Each number is 128 + 24 x the weight over its row's rms, rounded and kept within 0 to 255. Layers, rows and columns count from 0. Numbers have three digits each. The size before them is the row's rms in percent of the matrix's.

# layer 3 attention value, 192x576, rms 0.0357, rows 0-144, columns 0-95
104:144109133121132163102180156127115154131141157147149185086109147077126163070138116144116113079150114149135145109136150147076146143145116079134103103122133124142117090153141110145119131116137138153172083139098122142141067127127125114134137145120120138110094123194127131137095135113158146155
099:146133118105093183125098150095137141139145107138169106165132134156152117156163186126141113131161115126119117125126111141060148122114143158128148115186126133126114113085119120144114108175140137145149129123077142136108133129121106087163135095127122131125098143143096108136097137143105116150
098:128112128117135149165141125144123138115132206098179100140126134102149127122102164114107138107149096120126166175117151141131087147176116151120173154076153129159136127151126114137145094136121199074120108149117088103130102083143152091130130123139176161137147114143135114133114112144114125132
104:087137126126151129088098134133140117045146123134154168140135137097116131126088078086116116141156154137138128160118137119104086143128159177148128114127108168125095145138090114086160105126085158092102135155157112148111094107119172169082101100137128148124174164113131119133134110119120174130
108:145094125114114135124137158161109141114133096103126099109122110144128099131118151130123113121116120144112134151137131102153121155126078117107163097120136118121114163148106091097121121165120152102167159158155131086112132123095133141130118157125101134151099112081149133146118109131164101103
081:181145137113108078141120106134140120118107143137177089111108106124154103156099089050144102100128151119127122124134120092106128131153101163134120143146117155132109163173174133090131101120119161116102168149111132113103122161090092126130092146154168120148150144124156109148158148153157153139
108:126132148105115108147123106117104161186140108150144126130137222131136135140124120087135158147124126118119164142135146157074121112107145123127132133137144179138125123106135095120179114124159100124133150080161152100079148078147115103129130155101148087114122150175130149143104120116131131122
094:174158107134135134113101137115093180125103123113118114125141123103129125110091148140134130136168168128145140130145118107122151160143116162098137099142140138125159106115110128141139138131131100173083122188125168112070121130122081139121145168122189126116114113155069121113086151150183138129
100:151153131116111141157115132093127103122083147100114127144164132159139147074142146111109122119131102127094156123070111111103147093105127103084101118116132161142125085159153138146124114132151088160180131135120165081116117117138125119125168202083171120156132139110141131181102105113143130142
105:130086123139215146149161109121140117138154152120125070126186132151115135182183143109135121146141132110130144142088121129089113140102124115133063149148125137100139174140116131136122099122129156117157098116114171103122142121184108176158100133132182102131191147119144117130179148093161150122
102:210118115159128151140162106125094119149131151133080136097129126110132107150145167137129108110149138093132141147119138109156138121133160128144081122099109113103135158113187107083124135143165120158139142087036146110136109157113102141119122091113133085077102136150107155097124155129124122147
108:132122125128129155142116120135112130138161097163122118124104100171112088184086136123147149129105134133175123123138104133138132109126123168129111080090153112084121118107138128102068133138074155112098135119104077101143140113167108144118102129121167140109134099134112117110114154140142127120
104:104133130139103123132084110074106101135119105118105147117141102163136167134141121140157137100113121116093132108147150077092167148144090117104115135121174125136087059155131126114092108124110114125149182132088105107153123136138147125108160157144144149107117153118140111126105180168118090128
086:110120127137144097166122128109149081143136112150146111122128127136128137130121142115128168102114135144143096103159128138108114129115130117121117071117127119138122129112110105139191122145112156178114094086127106141126131138167171129125157153132108103135077134135099101132141091116124151114
099:172119126156062154178144157170134131157132099158101082156140126128149147122127161106105153141173149144155106164175093116120128129135126129154135122130122133126138128163085147151148105130097168159122174069121131116124118135089081132140135146112088142087122137142135114131155105118131155098
097:138095123134117100113095151138161162103111107127121149120166118169121157111130083105116105123124151097131102148151087133099122163130114144128149121153096137142134143143121143142171137108100178144146164141144144127095125126119110132119143099155095162164178122128134100122139083099135126103
094:102110150123132109106095109128145101097112092143120115127098109131121154128100087104125132121094163136138119119137147126096106143124137136120134134137138138112121145119111154158120161114139071119108136119142120141090137122131129110127137131137129087129111111137121105128140122163137110126
088:088093126123110110158090128123111084118119109154147108135113135068131159140142194135137102108136151122122128121162120100116140147152135154169166137130151102125142152136139099145146120124119157133087116136132147115140169144114144128157092130131124087130124107113135114105144095089100141128
091:164156116092131103131079118114160118155073103109137111169064173124081142099126096104125150157106120138152157121094122111080096083121120161129149122107091157139107136126114153144146148097148150108094118165178166116111127101182093140189121159082166126164116169113177123148149078114092139137
097:096136141134125099102140103142094095096129155109110108072145095124136181135045106144099122093122098105102119086100124088148178148126097153123132137086145139094140162120147098083080120133117096121148126163148082139128136162101170170110118147100132129138158118124165124116133137140178173120
100:120170136207120156136134146136140139096143136094113150131144139102115123181071121117066130096108122148106102146083122150141109142126131142183148119115119128124091128076119148144138128120162075115142144144118178143104142141073192124149167141170118146107099121118152152128134095143150109168
097:116156110159121101128160171138155150116166094088113125160116144162161141112082126129110153131113147139144159139102133119119136064123148120137110081130150104134120117139172114119114173144113144133163165115082170150126106132084153148141132069107143113132094141154100119147119123113083110121
103:124137129091131128167081108111118158110099114143156080166134126176129123144123164083134151120131124140123120138111128124111086111127098128123146160134127149142148165136155132140155111149105149123066129130153092117115152093159112139170129106114112120183129089095111096083124106135130114124
098:113134146129167104097170103140129143121137122121102074099160145155124100131128170125159131141095121143107104125126132146158077121144146120164093182155114138114124149140144117098133128131134131109132097085164157134136103128114164119136148136164129085087149159161123131057120168197109152123
099:132065110100130128124129128176121118120107119107132150124117167117120123130070103142096102123131122117157111129124151127151123156135129109154133091130134149166068156127107142178126099119139103170107197131105118123069156095129127140119142150143134110125121123101147120141153122107120110104
104:110124119110133120145146110132089164104117152137083154119150108103120119132167131120121129123101140121146092110129095120148109138117108129113068085100172121093136092115125144120128124109138107171150116118178157101121132133166120131132128145084121132147165126101118149108094125149184176113
110:115164111134141095125108121133146087129075121122124099113116142145120166064135108119154140146066073141133104104130113120173137112158135129132155097111124137137134103153098150134119126141128117120096117162115116106180138144180178154127123139074128121145120131096138100176182132083103107096
111:184113150120120175113114112091136127112103097079141182125150115123105137107164096173108108086132120135122160111105133127098089104131071135118068184144104178143098121153120159091101118136149138090103080151127110116140090125111127127148114121099130155129106126090147140183123121092131129154
107:135115133134136139129112100108132094170173112105083092101128112127111079145140177165111145146153106112141153123142136147148149136111123122112097147097132148136131119155174129135094112127138157134110113067132129134146100119115126112086143137161109135069107114124117146170102143118140155128
097:115109128107149118124117116124096112110135114143111128112118145194133128126167107137146155136094117094118107130113163150136128133118079096127114149112125148092128134168133097103126116131131122112147139104148098107181111127161155124144134185115191113102139158104154152143066144111159140130
109:112149129101111118132125168104128123099172134146163098149126097111109119123122176157145125137154108129131161128117111153125138138105136102120154159134144118119145133100133135170112121129128129155170153129106170158117123119125106117109107090148112149135123139138105147144080095114159126145
091:105100121103139082106161104145145140138158137141131148114114146114104153117126101131145126146156128122109134144146159125103166141139149110118104139117145139099108118131154113118072157107171083068102135143104175136109136122132111135137118134122178094094150081151123111114136164105145100123
102:153166147124111151146102146138129120094139111138129125128137115109143131126093116104130098120099130105134153118123109119161176106139129155132142131138090143091135154086108119117146105150076129132103111094100101159161119151129116098141155117096171104119101163149106152138118125180105121105
097:182107134138096149140162129089134093115099122105123138121125108127124100126102107123104121102131120099107164152117119111137081147133085133131138148158155141162097141129155127105148110122171070093177121147133163113099125125131131122145150113116166144138129128110171145178108124148121101155
103:094105124137147137135153110117160130061189178117138186120197076086089121121126122143127120143118128118150084116131141114120133134119138113138125124113155141120140151129185128137149125120100160098158113102151147151146119123127138112098111151167148122142142120110096172189114115107144154125
098:111124122137105142137105162123122122122154127128179117164161118122100137093129104096099159102150104111132085180140140099085113122162072167158139165154166140106145144120144144112115148114105111137155129093129114121109152120109143125142121149194130117066140123137136128102080165145168165108
099:151129119129068159112150130162118146130136118090102089151116137185131132174133147149177169102157093100116185108095116112140154120144110119106115134126121137141147113097217126109144089112152126139118090126110148142113139133139077118183154126102163114163141114096129117097120131118142122111
106:097116119162126071114091138084138131107143090128150053118071121113155144118118154142112132169126107118114154158100136162135124143134097152128180131116148091114124111126148134097143169123123126143095132142130129144127146111157116108159173065159093113104113165108097148101095065137074129160
091:111119111114140100130106066136107123179151154155111145079115146118123136135128100158126141128116116098123126106177121124137187136139141114109106133112113122107112148099139080120104122152153095112131086116122098171115145119121134154138116155119146157124158138116136117111174166180123096087
104:137095136124139118096166093090145105140086119096130162125084154160072130095118106115078107140150111115109066160115156106096128151141111168146129133135109138115072115128125136142118142083113139112094176102121144131089154126138101131089141119182127123142123153116147131133113158172101178155
093:109169153141154125168122115163145148154166115127119111108095115150158138178113126128110156105119117121112112105159113123167121151113142140124105108109145137115089080135096109146142146137164158136137144098120108146156126149113193154140146087120118155117098144112134122124169136115126070112
105:170111157095133129118088089103142109157135127148118122122120118113140164122079149105095143173131152147148123102128144153143106131086139131121115142120102137121125187116138116097101128162162126120130157120144121127118111084128114121115143133123136121141105110084113158136165134140112133138
102:132088135121110112152132172123110146123162174131129132109109142105157117167080105135113146133153165127151148151147114113130145130106146121153127134158148137113162142124138128140149117142169105162117132076083149135080119114140090142180127082076152102103129142133097121154083069107140118127
103:179187111131119165150138174106118160157122102139136121132184130151135077105159113094143124114119162150122104133151128122142072107122117152132112111125116140122136135124091111085149144149120138114080111140165174117136105132112145130133115110101109127139088120116124124139127123129119121106
097:101121131111148138113104121132147125163161160140159128099141128132100097128162118122104107099156167085132085113175094127107103168116104108136094120079132131132129120083112127144120138109135107117131097090161097144155111128137155117109163122133087166127140111160120151123099140126094138154
095:146118110112117176123123128121107145151178151154102116146182167121129071165162110178121133112146131102119118111142154158121120126141138112111130108163141132140150133161169138153134125129120088180150107118129115110128141131150091104105147117123152094106146110112153138115096142113113113139
099:138114134084134090140071132128122078156121112120111062135135099177131089154133135116143128161115141145098124087097109105125123118115113146153122118163118126102145154130185135105147143117124168139122147120136137139128116133153127137155157078137056101117115181065163134072155146103144127118
103:119146120113127112185146138162137078095126141127131117125159119087125146156100164151112132102113104116157152135071164165141126129146101138134128103106136134105106128157141109105123142115143116104081109135101138120153145133158152100170147159078143112128131152134136130099170101125138152137
093:110073120127167134126161104114156138102108105124095137102118083114122136115127119153116092089154139130144154133116153106148092158138123129126097141114133110159125154115126133148105118115136099096131127120133076125120118141109115122129140124145123112141129118118130130149105154137164117136
099:099101133107122169094144109147168107125124125133134112092100080076111097165137163135182100118141118118116119110154158175119119143148154108124151132110118088148149124119164154119130092116161128098159102119125121153115133120129140126136135138143114170140175125124130097137169119121138105134
096:142108119140155143094113174165091164126129139120111109085076076154169155133144115092089133140109125126140147142094148176134118148133135082121136142140138125162139157120125118090127134139069150075145075140099116113138088115133096098158091116155135106106097133176081139080095125105141151107
226:114148151107106124168114136150156151129146134111151121158119105121176140137137162126147158088106071162149098165137137141141122093122088152081110122100093088143141134126119161124140153125098123156162131153104104168112087178136128162083097131099116170132120151140149093149151152107101161167
101:137135117133123152135156140127124160095098174117073112140109108148140075124134162161115135148087129136146164166129099149221102099168161135148166124095136158135153110080135115104159121122139137107146106171158146121141136134163134112151117131106154127088147086125115129128122115165070104126
093:113124127135127160137139138128122147102143096116096160103071098112133176128104092097156144133124136119101125118130150099114134145115131115143127083132115073109123098105147115116101085156170126119133131133116149159126178125161118168131134117142130137112102134096112143145136142122144108118
101:142145124119100132082142142114146135093121118125150088153131127114123157125145082152125103106115118152147196126101140183137093093118147146103148153174092119131127160122120162111123155120093159098122109123123184154109143121132127102148124123126083142165142184142168105093183103107133139121
102:155105133158092116151097149142126118185160142127113189124098094127120134102103141138042125133114144081150146124132084073127162117129109125155069117099136118107144130098112145149092163107132170119086089121092092147160150165125099141113123124120177107110081142166112143129146150119096136139
095:164153148142177159119108122106143130139131134120114130141136100152148144095126095090133146131158145141125107141130124125126130111142162105169108131096140128099118127108171155103111130121143092125124103118102134124116130161126127150108127118101140139150132159154091165126083127117184108179
098:118116140104164139113153106140120127127158147131109117136115165105112104125137151142171117135146144130128164137177167163155099133145149097164160140129132108124116133184140134152101120094148102095112143144119161134130144114131130134144125187143146130145146096108158135093157164131139127158
107:122104129129107129105129135138146099141138128134158120153126086133131113151151118141155127146123130109111153145111140120115136102136114108151139140118109101069145160129126091071095178125090184115121107127143127147135121113105154163115106116142121127135130151164163138086148074145115139123
102:121159144133178160109138113099134113089137133136119137129117133102127081112139139151123122122121133084130134149099137099156162125136152176138132117117101114135120172146144101187137137113166144166114159119095089116129118163139110112134139144128137081141150107135155139131098137201119137167
098:121139128098094075107099184133141139133148090151149129121162168112148141127088156136130112148148143125116114157169139125125104139164124110124154118112139112144123126115099108151131135158118136119158157106114089133137113130067159070138150125118101112051127135129111123136112082107098111084
092:093114148151130137138116158144128133144142117127161064126091124184139113136124127133132116179128125154111109100107107088161116159110113096149128109123158143131136136128138145143133128121140108115178172114124100095129127144143144123152167158139113138103156150086124118119080137140113103053
108:164104143106140147134117153155147115147139141131127093119110156114150157148087161140101137120132116105134158092121132141133146144135132170130164154151105128139121152113151149159101122116147180084126079158080113161132146121126108109180147090125163105126144127143116101087160142128122133126
105:141109112155115123111162117115146133104124095094123131145129121163109127139100111210117114123129121114111129111136141095123129089109126124106168123122134097126106146138165135117113151166137141119128125132092115140143111122109119169108127124128112140174131134095139139149153155101137131136
113:102154123120110092065105100127164100117144125120119104147096135143107104122141107136133138145137104135135156139142099132127162113083132166143136128137153155091106095116108144129122176107096173185124150127073119130126124110109150144100121119116115162129103136095142138152144106088115131123
102:136113135133141109093175078136152118121115126127138160125158108117153093122138168129120101085076140123089136116097148135143139126108119107116153104139120116137126173135152103126147130162098108163126170109133146143111121159095137104136113145132107090165115143131150133118188181123090111101
108:147169136125138118126142135093148110082146105132175135145130169096121148086161126171167115136112088121127108094072158171115120107091098154098105130130081145102081115164122149110133122148155121111182137170150135124149113147176159100122147088131111147099129125123143141137123108148130157196
096:143145107140142164164139132144124093114133113164117094133121127139163114176140147146125149149103123073111099118144133166143135118138102129137148076075112128133120133150122108122169116127148119095169114131103165128149131151188140092146163133087136128123085157119169119118121096115181140131
102:154191108125074092088104097129153114105124151099134134134127103096145120092059142159125132155144138111154153132102105136165168131099118156104180111119112133148120125115137151099117113144084145126155162134177140148123162129112132133108161149099152154145096150140105151177150104094081146108
097:116130128084115115160114105125153151140100151130139140144116133137119150112139121078101141117105055113100135171146113135107084124155118129146149143097098157197130123113130124135172096092094177122118096110169107129116140091111142095147137166112163141151107168140195119147154114119097131134
103:151146124121116151147132114158122149165202118157143140120143146113144166117169166133166155120113111151135135121157141149103141101157125112133188141085126125128135109155182097101117105127156148109125126125141119115126116119127140099165115166148173143104140085164105126118142146119083158129
105:123154110115159109117130100179144113134130117122053113116090114169094126116135090103147179151130120163178123126156107143152149121115178131123051195094106136140144139101116142113128149157114132139177045131153142144118107108139138153142092157127151138126099083101094144171118139108182115126
091:138176136122120105137130120178141159104091117125098162155108148166123136126122123136092161119137154138132163185106145139128126117088149159126076105138129137128072106146112134133094151104139142107146169140168147101143133111164128148103169142104158165147156116132099089154155104156134121122
098:150177118143151109197117155124147140154123120142149121135177172095130143128107146041107142114099125140138143132107105082104116117078133150130088069114138146126108142162134140131117137118124135121109169112139146096153167125145107128120147166157117143144121142098107096162149104134125125105
087:137115117102172150109134159135129158161136140173135150149115140164104112143151116105149170144118123131141119175107134133136136119149133158138097097178147145098113137108134092142120157132103098065109146150082115108149127117159088114150118124096161116145142113128075099105120142158129106142
101:167117123120181156122064113117117138114129126103141110127128139129102151166159148144090164109144139118142157176133100112157111118154092149144099149141146140109128097116143137115144117104165119110080124145127136105125143122131129184145105100113140131129137123124107137140061113078106134164
101:122083124117148150127113138133112065141146132169133144121156092121116143161096141157118120150078150124113126125147147136134124159157120146148116108133146119138113195092119113125150164101140099100101131121128104124137162132147140127120127139131081094112135125130114149127096090113157139130
100:112148129135133086142141110098120107158157140144146083165116136130102132103086162098103155139126137135153133152128125115095117158128131136134107119120150108126112144120143113164134131156125137130061140102125114101150150109131120140137126130082122126125098133148114131097141124150107131116
098:135104121079164161119114113151110152165130136147186174121128145122118123120126137127199155102133110146113137138125157131098094140150120148135144166159129099154131140104137118137103081150165098069108092185115081088105112101114100077146090157133171125147161101148113135130140179164138074137
106:122128121076130124142101143105130121164169153106169148154150130139149101125140117144133104113166116157140124125147137152139140092113137136146137133154125133131089109087141133090135121172162108139159128084097102119126144116114108112126120119107145121086134150123100120138122136121104108143
098:095086115119137132088123124100147114086105133152092152140124109122079098131147099192078125178109140081146086136142160125160135143114107134111140121142106145109140120147120156137125167107101171120126156118158146113144163115185098127110141142169109085116153123161151143116120162158120147112
103:120172132098140150147121176082136152140102139153149114123110123130123101083098154104133155143129146137136111150095135140108103113104159165120147107149120158121122157086119122173096134117121153126115115141088072109111098111163134110099135153126111114097124094168155127109120167163101143114
093:105147127122119140078146208120110125149134136156097134123124131155125106159095139164129141141148150132117143153082106150170085129161125137141104124139128142129100117087163134106103155114166082108087098098132113140130134139140192123120128077107073114103146105131104118141121098130087116149
102:131142150144181125143128103111159110090092114135120117125126067136120132167089120115127122169082148120156111119101140102158106113095148164146119092116134103145127186092162168153094140145097084113131151129115110128132153133187118150134157107152129116150108144094099102130162139176099120120
095:104145126122173143129093147091123147122140095130150147115126132124123147121146144090116123102108136110096126133124137105106129149127085113105134115064154142112110120125121146132124128103143065140077144118095148124105108125116117116130105152121129128130095173153140136125098104115165106145
097:113109145125125125148146135169141133125166178121143096119103142079145150170088173106146126093150095119141141147111108141154151091164111101149124127073131100088147100093142106178131092133132161120122081111104096156145115140102150113118152090112123146102101139149115124104132112093117135135
104:122123121127123124111176127117107112107147106084106130100085128172099141142111131124141137129126101154130134123116148082145133103134147092152083133118154109112123118128144131149089126148112140087142168112136152131135088107122128134138137141085127160152076165120154125174112131115153147138
090:164092125149161117124144120098133128146110106149121143141089132106113115100158176088127106124148169157141115137133110115080146144135138120139127098139093111156148101149098144168104130112158116180100160134138175151108142113157104106152103162153119117157085128182135131138171142122114127157
105:132110141144118096165175169109144152119159172141137180126148134079121140170147166155096103101151101103118132138112148114102190134120093143130164092137133138158095107157094109199124099110144114111135132165108104140113138121138105109119172127145144153130159113095126107151097114124139110120
097:130147144189135116124105138099097126141156079144101127106105141121188120118086104176089114158134172119113101132155126103135128155103123138103115134092110131127077125148128135146170143098162144120145155088148108156121095152112146086122154106151121116091108174148116140141070092139134139111
097:112164120180139137156170170128115125118153139143156130135094136100116128115116129138145137133160130132136116149123144115120156141117160176157112091117139101136091123132120138178156179113134116133141156124123140135131148154147127163111118098172140158063160102174148114108095087122138153130
101:135149131128107137062145118097115130107104139132131155164138115167155126103148103184150125080097133113132136144113154122146107110116145151110150159133119127167173111111135125104118148153099090174089152136096119132126082120112120101111125188137170105130112157116103126129141151167089146154
101:114110111110131174100116124067117127142140105132132181118107092167102143125142080140135094124091105137128109114117105096144095137087062135139185094143106119120102148116121136103157137162094114095154147148109075129139104126109146117101132125141130150116091138125150159112140170139120146130
093:127168103107099086140149175138146102101080122121107089130123151171126128100133091107101130105112159114159154161092117096140129111075144150106130140190124165171082162155132148110116167144092120140107169151110141121107127097150112141117106088106139084139128118108146106114124123120109133128
101:117185120105085155124102145131128131126141132122157104117108132143116075099187124136129140162184111158120128127102099162092113114121104133145123146103100158138128124160144149126134133112167132140150072128140099119146075146150138123121184122116092169141134164149122116131103102127105133138
100:080123146110110155086125103092118151138147152098080159154191144142106097165125088136141143123157085119089146114120142140142096117155153113132107166125157159099105118127159133101105098122107126140137111109104118148128110102078158167095116113123131169155146128094159143125142184123136129107
104:149157116121098139150102171161119135160145097118110082126164132178137093126122166080118126072111159115115151134118087105103099143125082170125105059152140146144112145116131087108138148095097105150146131109100098121141122121107159138138142127122083164145132135120148092099111142119126104105
095:186108159129088168102147121093129095125130178118147148139117169094144118107142201130089110119172154159150157128160121148082128161141125117155134081115131144140128113125107175151100102155171098171151151113109145113077161115112102126111135129114139119070121122122121157106129115150152145152
098:119092117135136174124097154138131111117110112156153071114125130130132130163137214132176100138135136182140106096119158157103071107134127128124186151129104134139163135123116148118162148120136117110091113156102145114141108122139132100182140164114098120128083116183127109125105092115138145128
093:143124128102101120073121176148118178129117111110114091114064128138118145098123125115106089144102131151151171112118144119099158124108129096139109101147111115150122193091161140058100143105108107108193122144180118121133117123135089141118122101120086114139112126113112114119100101142150118160
101:128106125100115096133116133147144125156097162146079131142092142126078145184143090118105137138114135141156161156130099108104137144097129157111103129110129132152154131114142130119168132100142157118123105123115153127106156129133110157137164138109123115158101119118174126138153132126139126132
104:096117126092130100143155162111143092121145162149145178151064117133146098210124161191173111129102092108127120137142092139131160118153167125145123141158117116147118148121098119129151099135108154124188111097110101137137124132139119102145088060108164112086150145135138111167089064117131116095
087:094180138107113106092171142162130139135135172142115112131069144158125086120112099096148139102153121157125112133111137118163161128127137134149090102150087118137092141143196131068149093139124121159084131150136133146105130145132141123129146131074139088123072098150101142144117119112120110176
103:136106144132162098138109120118118118117110199068123062148129111122116171118083120112135132128131123124115148125117098103117130141121140106132162141145169108139120106123131090127144127110194124114111136150102137115139125134119144127144143118111122181160104127129148129100157151100171133103
095:090157132093108159116136153127134128137127140188178145135114168101119141106067099120061086116127146128153123134140130106108152177146110135158145122164107129152079182092126134145150109165134130104112119155138164157096126123122085136129099099166143148144167110163102123161112072087191115148
105:108145128147142112119119101143144117150145146120132087113131119143136138114080089173104113118122132170140184111104122138180135131113154102147108172123167129154117147182147162093125121152111149126134130145099115104112148123109196144144117112158132131118099143134146125118165116121099134123
096:081125119128109124135126155184112126089158210109118097114136133116115110117100154096114125135135137133103091111116177151164137136099063130123187114124186116058148122140122100157146135117129130121121108100167107129135153128152188143118106163133122135111089094132106131123117160154147136112
102:131086107126138113148098099147106119108139121115134118139160098094135085180103143134102132135161137097125097120120118146107093133119114136115134101141109131139148152146164120172175093133137122143117118104144137137108103142125088118122144131144127115130130116151114137142170093106173128128
096:158170108152132128107095114143128150146130141117099117139099089108139163083139144201121132136155137105125165132156131108160159143189130129123123119116127143105120090137195124132120162076141172135083105145094128108132121115123141144088123136136101141105143147173151129107111157112140132101
104:151172113142167141107088200143153146114139144097145114145121115121115168108119113084126150161161145147138117155142150136124168150110152125134117121144140095100140111086087141128109116133121129162131141141163162110136139122127075143109095151136133141161152115164129132170134121130170114135
106:131136130115153182126170090108112108157084167154202099144126137093126137120097136128183125128131109152134101133090185110089114124160158115126118167111104127149132154111142114166144120159122101105099118153150145126102117131145134120138113162131129124154122165180167125135143142153155151135
099:149079127139149178124113131154146098185112112162131171140072114118121147176093172123179144163109132141133116120105140149094089127125160109132128105149132162164123118133113139103158153112102129141151110171144142113105153102116088139119132118176093127102120139167119111156150126142105109140
105:114102119075124127139105123129124148131124141160165150115143124124138115127140149113105143111137143120128116135134152115138089113140087109167176089138126150117138136074096124134077097142132129157132104118143092126102141105092085087144132124133130147118083137178065123122125125062147120111
096:155121134142107118118144159105157121138093121125111147113139107094114103135071085110141127132122138172124093126156141139075131120115114107123151076150124127116134148155078121113150115093152125109147167150111171137170150144163154136159146140103083107177095133127179103139158141118147097116
096:163165126124150128163141150154114110103132168085115159135148143157157102158135194174127120135077134109132101110097169138139142122099123141131090127136121141107102118117139107080122128109155141143194108162101131129123139102154137089109123139151188100099127138140107127092078137116121155129
105:078073118114124126129104113129117119180091133129123104150088167133123146134152125131113140140136111142129161138103152114117094117158175100133094192105115116151143130109135131125171087115129162104113136098148139116097153106168107132124153066113154117122123138153142109156131129116100131159
100:128143140123156111127115074114094152161087107109118166131121150161149156106157102099121135137117127102108148131169145117114104120140145117083109086108160130092092101133144124074128112130132133118104152115169109101124115105155152139085120153140168118144173138133091128153152163166093112130
101:107191133162093139104068152187135128183171135071152150123138109158102108109129148127111108125136143145123147099105104121094180143141122113110106137123170141130132118140140118152122153104118112127153131106111148141114153155110160102102155154156104105130124133163122140147107098141113117138
098:126109128096158088127163150122077124107100090130121167110091129178130117149109120113152141136108096124123146176071103120172131097121143139125101138167127130137098132133113140128105131171150112102144106135112147141151104113197152148142144079112141169159099144080124117148114109073108103132
098:130126132114125139110164136073130165181129116136110126113147170119147138119149075113068104123143121120115133127190140121112128131151146126137048094171097138123105137131128093069092106106157164094128114116167144136153111124089083161061142134091121113144119116162113121143112166138125107109
101:123088134092119149098125153122143138146141138150120154151100083107132125193133134187163089151132120135118150102145141147133129151157143083137187167143136104159121118111085150154082155165128187160164111159078090123118132115070104095129132109125094166137082128103147115115127100110128109118
103:139102116088127120109144107158145143113136091150096118112144152119117103135165119111154142130150121132153125111150135189115120118122174106127104129109082140153163129172087120145148097150124147099121139098124093133130097117111083133149121163128146136114177101152129092149162164149148108134
096:148129155082151150128137068156115106118074142150129131135139124127134151151150149118162110118145133141111156106125149170128129146126144128107122182107148138160164135166122139167100113119191147093119122159122114131131116101165140110154134143112164140169188103111170145117154125088162133156
103:162099114164132151106100150137127143128124121124074096125122098128106121114130174130176120133105125122132119144091103152161142128148143138128155143126096125115156176099144143145110125113049122123115110115157127127133136126151075126124140094119120131126178099113135150123147087120136132123
103:177117146168138164169124116162103120130122145118114119141112119108143120175136206127142156120108133129119131093132138087153164167140116126155087110133145141139146114146163149176135120132163149149101108134132150154097130118155169172117121128130170119101106111102129140122170159145127113128
110:118125129124118127081187160122142111125107115153123143124147131171129077108191118140166144129116121147111106114092109148175101109173111092116175106132108134125172143133097105072121116111122120141112150138106133163141101138118124105127111110109148086139152125119119125126153176121115085149
103:156118130113100141143121096155151138115106140109122178147148085114124130088175125135168127141141119145119137118102156148126119141130065122113125097141107116112113120139161125098094121133103129130170117153137099131119116123129161101107144146142071104120121127142154159118109149125154123185
097:117114122108098071141175117166144134113117139123121164115133138083135069118094128138071115110140125127100097153179153126187122144140107114145167062123120103132134098115078144142082126148109138145149201128130126155113146127077116128094119130132088124123122112148128143154124140135123152080
087:107112119139108112127132087120147149169109168144139120098081128134133106102133170104190150114150146104165095114102088105084131154143137150076173136103128117128152111119143123139133147111119101125097108120119102140105101133120147105134158142086162153108159129116151139126128088187129096097
102:127160136107126150102125104086131170118108099102152124120116191171139079110125091132128142105145121130140123126135147116125122121092133175121156162150096148133096150129103115112175116153100125131153139141165139131105091144110119136134144149130125131106147113121150131126131191139148115123
099:112175147136125138137109161165152147103160144079115121135103142115124235115085167074142150118150118143125129135128120080126141162143126101139136175155163127112158088193135121135135136145150138123140152114130098131142144143082144164166144087091098144108113106105116162145092130096138114125
101:160101136095136122113155108083124129141113140120134158138071163162099136131121089148157145169092113098143144131118143118085162112138127140123179147112103141115145140098126120134169108106101148119163151108139201129147148116172105148136179165068199126109114140132176167139122131109133126121
104:115128138072172105119175116140109117174133158163162092134151135085100092159145113158166110113145127159137142135141089115103119104112145130139112138122115106091148157126148109118125133103182160141130093156083112130123094142104126152169140119108166148182111116146134090090158163085134136129
100:104144131097143122090130086115159156091125170131165137116161117111130088120166135124151123160138122131114088144146138140195128147159117122116155151109109123127164137089124119147177109181081126164110115110144114126118106144104145115122102135123113115080135121139109147105126161162156106139
099:140087108156151136124145106122144117102119186148138108133121142088121176158156141087163123149120105154121116124083128121104166139145132145120104139121152142147137128120140105136149122125140093121135084123080134127131123130154133139140120156121145150119134131168127127157170111079167164162
093:127136112162125142151093131073100091152137082141120164136119125138056123166125114111068155134141157098131136123178123114124137121086126137127116110122125138093087124139133155123142157119112146145131132101133158126131125136115170163069157116176123163139102128132140127172163093127109114129
097:185085132162099107126139066137151095104094143103121113144083094116106134157090127159133140141106123127119121128155140146129142167116144149114082148084171131132136141132131136150142144127054184109141100127125143136116131109154138133077143120124120164134095140123099145153170162162128150095
100:113155163116172169115130098107120121129130115159158137139147158159120136086117056107125152109148142105143130129197087144132139129109172129134133132127109120147154128141101128165109124137184161150131174129137162105121096129110100128112132126121146145135132114159073121151174150123125110099
101:095100109130117144117117150063149129103113151132122101100085121156142179154115118123087149118114127137140130094103133081129184114102140141093151140135135141136143134044100145101070160140101131146152122117093120145155123140165127151137121141102147137127138140097043156166085113094120171124
097:165102140136163130123115190084142120116091115141134153111103165117111145099060106123081126136120135133155115124112104115140117128107142134152109097122116140136114151107097124126167141135114082146138131177100129140127113126154088112087127114162164137102139115162114135170093103105113125138
093:109106115134144135111107157127133150126112143137148135119123145104140175114072121119133146146106131133121158125136135100123120148131093117125210103133150124111124104205126102103186121094136110125084139154120103117152134114110150131133127187118080138097124111160128140118120122097131125102
095:139091107143147129132165118125129120113094162169118127164088126082127136135138129078144106089085138119112120153118100112127163157177119150158166113136126132176107163124159111088120150143083150123142129146087113118174147145136146165148133116112135134132106144121189137094101127089109150089
108:089114130096122117113111142132127143084187180103149119151159122117135072131147122161109141163164122146103134172138123139137128158166132113138123161130119102107130170150155137129081118151132156170114144106183105137137131139079106097114136119137163092109100135180102124096123134125145153122
105:128124143114120147130109138075114122125134107165187100109149151096156129110071075096077069111122151120123116115119190122119144143132091169131191152145140118114067181083103191164123140161117137108106137131144115124113158125150144095119148175155111135114124148114141131145122134152191133108
091:049103135112156064123151100127117128154138125134133133104112114159081106109083109106147123135096116146124072102147110118112112079180139082149132114124163105114121105097183162113152093168133117147095116125137150126146139141109130148129118158127125131133122129142125114141142138179120144109